Weights of a small GPT-style language model, trained from scratch on English Wikipedia: 12 layers.
Each number is 128 + 32 x the weight over its row's rms, rounded and kept within 0 to 255. Layers, rows and columns count from 0. Numbers have three digits each. The size before them is the row's rms in percent of the matrix's.

# layer 3 attention query, 192x192, rms 0.0791, rows 49-56, columns 0-191
101:088072144103144116109110188110119105107088108108122199142157078156134117104136152076098109078138142159057164090069125122098149128156175133172107148116113145111111157107126174119132124164060109168108172141115048146133158123209123155117069124125126066149109154137115110105133110131144159081129139132248162108080098133077128124115114096083095102129117110151087130095107121144002119079154148163181116071142123132101142120171143127138128137107137169093093112141086167078137114127133165146121154142115176124082130153099151083117176137123090128126124149181129157167165131161147078085
098:111116163127164156106091083122145053143170103153157068149147112153085136140102154131090146139116164114106152094128155087153193192115106176103119163068145131165154106136095115129105075167076120103191113109163114079118132155112091138161149073155115154110139078185119104154145107160031176116144194156133165125119133140081105129204098136079117151146129168094094121114104139099125152136140124118090114136129049126117153129127111093061142154079132064110136143156199154136146175128062124163127104166162151161189169122075117166147087142134170145195142143104123142121136169171114121172
100:136143089180144149102120122117140137067109160077108143101100089130126094121155115037129122100154125139074129085073072139103094061153169110156148142102149146084095143125166149099164169082109099148058139121163146127101077159231113186138085121119152159145113154088172118166118173103088105135131090154113133141138124157129130113085179096168123155160140136142099133154090111189090101044122142105168120114132146128119111070151162136169114124172173124094114115099074046131095108115119136111097100125106087172113101114107163050107084157062114094108162101128075089155120130115088112100
084:098095128081101111103118117145106118097116110143160124140116107139158156137152146058088171150098174115097149119151132080089181137123085160153140131064091128115117141072110126104136108144066140114109177101121161085146118089140141206146188116158142149067082164085108115167134107145098162104175181114125176155131053141116140169121136117151096092119176102155106125069099132108084090102110092077159093107136018091163137091108147109126138074081157120112089105141142119126066181063106092152128164144145175122170190128103100131100134155122158116161142166133169190078181160162157115146
085:108103160137158115142137113111113100085128066116151127173131132110086134152076111063116184142147166147134128103137104086125129122134154138104125094097070138115133125102157116110129113166115161122102170128123119072123120130151137191175185153146117177043088089106137171166168089138121117061150148124121156157139087148115137092164131111178135022114137087115070120095114085122101128109105095084177112077131122133139182125087144155123083076053153102143110080149133112139114181065140099148121214138175165139149157209106113117105215089092134114156132089137107143120153179102139182119
090:060097109138215110111123115156155064078114093122168168148204165102101130118083118082130147159172170148144125088142091102131148129097115104138130056132132160133080085112152127135108160147093152129113147108107117088142111157179146192166166112160134120118104122156156152145102102137161130105105139149170165129112073149118113119111121129155121097062175100079046093148130135118123126117078111116153115123132132079140178149102094121090102079048085100198129094130152156110129193086140098183143168124173143148147169175084096114156183058101130092144115136157097153126149150115202188141
093:168121109146115136085083157094080219145110164146076097106032077109116103127139120176100108117081121133085169142133137156123080123134136109146129165108187138111137137148151146108154150130194091102142115135159132135103132122075093101101051128149119119142147158057121122089111192124115146178158089141098110154141189128106152173076083138146129137172093143135157169137113119125137115102200114115161138116117128157092104075123135146204133185193129202095101123124091077143100080175115146139083062097055075116138090119135173119129086167145072160131122105125136109135125083143105104105
102:091178142150146115159077085149111126183175107122143166155161168183088152125108187164077113177134119138182093158097188118167125169127147097097089148153109101168145100128146094122112059149133105171157085116190110129114204148109129062103086087114165121151155063197093096103120120100088125127072162116116139106153140146096118107134131108089140137118119177117155123138124116160135112116185109158073118191075131133129166154152089109086095139095099121139148147082158118080160141130100123141156079157160093112106124061108110136195076109146092104101183120082135083171143137099132189187
# layer 3 attention key, 192x192, rms 0.0745, rows 49-55, columns 0-191
078:177146165099183079091164136136144134105118142115079078131141127095126145121153160134108169145119127153126164135133207124102109118206111095136096117102126138150081139097121161120154146135108093104156169119115095105138091058137186138168174121143109131135086129164203159138122134122102138098142117156198087118098071120126084108079102070185038138157106155142171105062114136130134141162141143133134120120153067136164114129151201101169136224151163136112073176139109129113090126141153114133162140094175190121135111091132154176149195159091100087107165086135150155110161138150074086084
079:107117126138122136103117131110090069143123104138150129160142149129067080134150081135158117058166085148120149122155113155162132123148172133157048099140155120132094114184205132094107128166178067192148106158134141115084136125133121129120109112126141099136178099116129156111170088120090110131111068087151168148124167133183092125170132116099143063128040124072088069160171107102144166135119152100138061089148109134103151133153120138135154098156062123109074140103152117194131148145145119135042164118119110160121126129186192082113128085091130127140065141101147100139084172088156159044
087:223120113104156115109129147131095157168162175121076126137109111195164139133083156100100138147105144114138103138136152135087090124085094076115106137081173083121154165102090125159090119054105129114132164098175122106159125084185128148093134143097081127107108126102155099179080150086145148112133145157124117126130081127147147162075113133127094159075146124137145170171075198089119144085116102122107191188116113097145104087067133088146106083103245134140118153086116117131112108081083129096181088123159184115159103110160138147137161198109128128124068123154174128125115118155112056151
076:175128125135077128108154150178095142129130207166125186112144098143094128141148092187080133107135189120126128180143133140076148115026117181111104062164162175125145154138082178097080126096147098072112125097100188055113093151149182123041097135089108097109128127114073146125169134108138101149115188130102172136133124102092104141128133103105126087078115138156115129212140134062150193098127128101076129086182073145151104130128107097094120120109147149106107113128130160137069116082114150135121118125143107079147099166114109159135144107100173143150174111105124149171150134173141065127
084:195101099111086144124097111131142201139155152140079171165115136164124143095121140149064138128089111125105090156131131195127065158113148074087097110057169095145111139082086149145106154081156135097191138153122142159089095136084205142083157144152106132085123155128157069148085125087115104129185102097112066134171083101128113146121082124084077116111152102123138140155129154118128165073141113137159190154090092170104139091133135123170077109218192131137120087132131137093095172122126121108136154125119148127196075153117086138150133164148122082103150079131093115153125114124092091208
083:156092109120131106119112107100121201147150161105108136194132141162141163113080143091100098147086122078123110112182152172136129170128160118078081102099171096107125160044163155168121136095203195139162160154136147146093124118077174177069137185101122144102128129120164118102061162128132173157173071080141063112135075085166082159115101144111094130111166145130116163121126154136147163103122109126184124170094144124153132083114130110158121133208161145156091111163128148085083142123104083095127123124128159178172094142096074098151130089151094056045134125141145128161123085108119109100
079:077097145097111119123122142085152085113094125112134117118101120097108094102102142168160163139174110149149190047139060045121092105135147171143126090167106112118088167162115130063074125170123050130128140126140161081152125117154080132180106088147155056152171122120157118122176106140157087152087177106148184093125199189165176092136186121196141129157135133129095112145130122130170131135076106133135087112167122147126113153092131158130154084101133133201140148100108117143146133129199148160071121114110133103129133103172199058122109207103100126102108152143103141126092144159154133097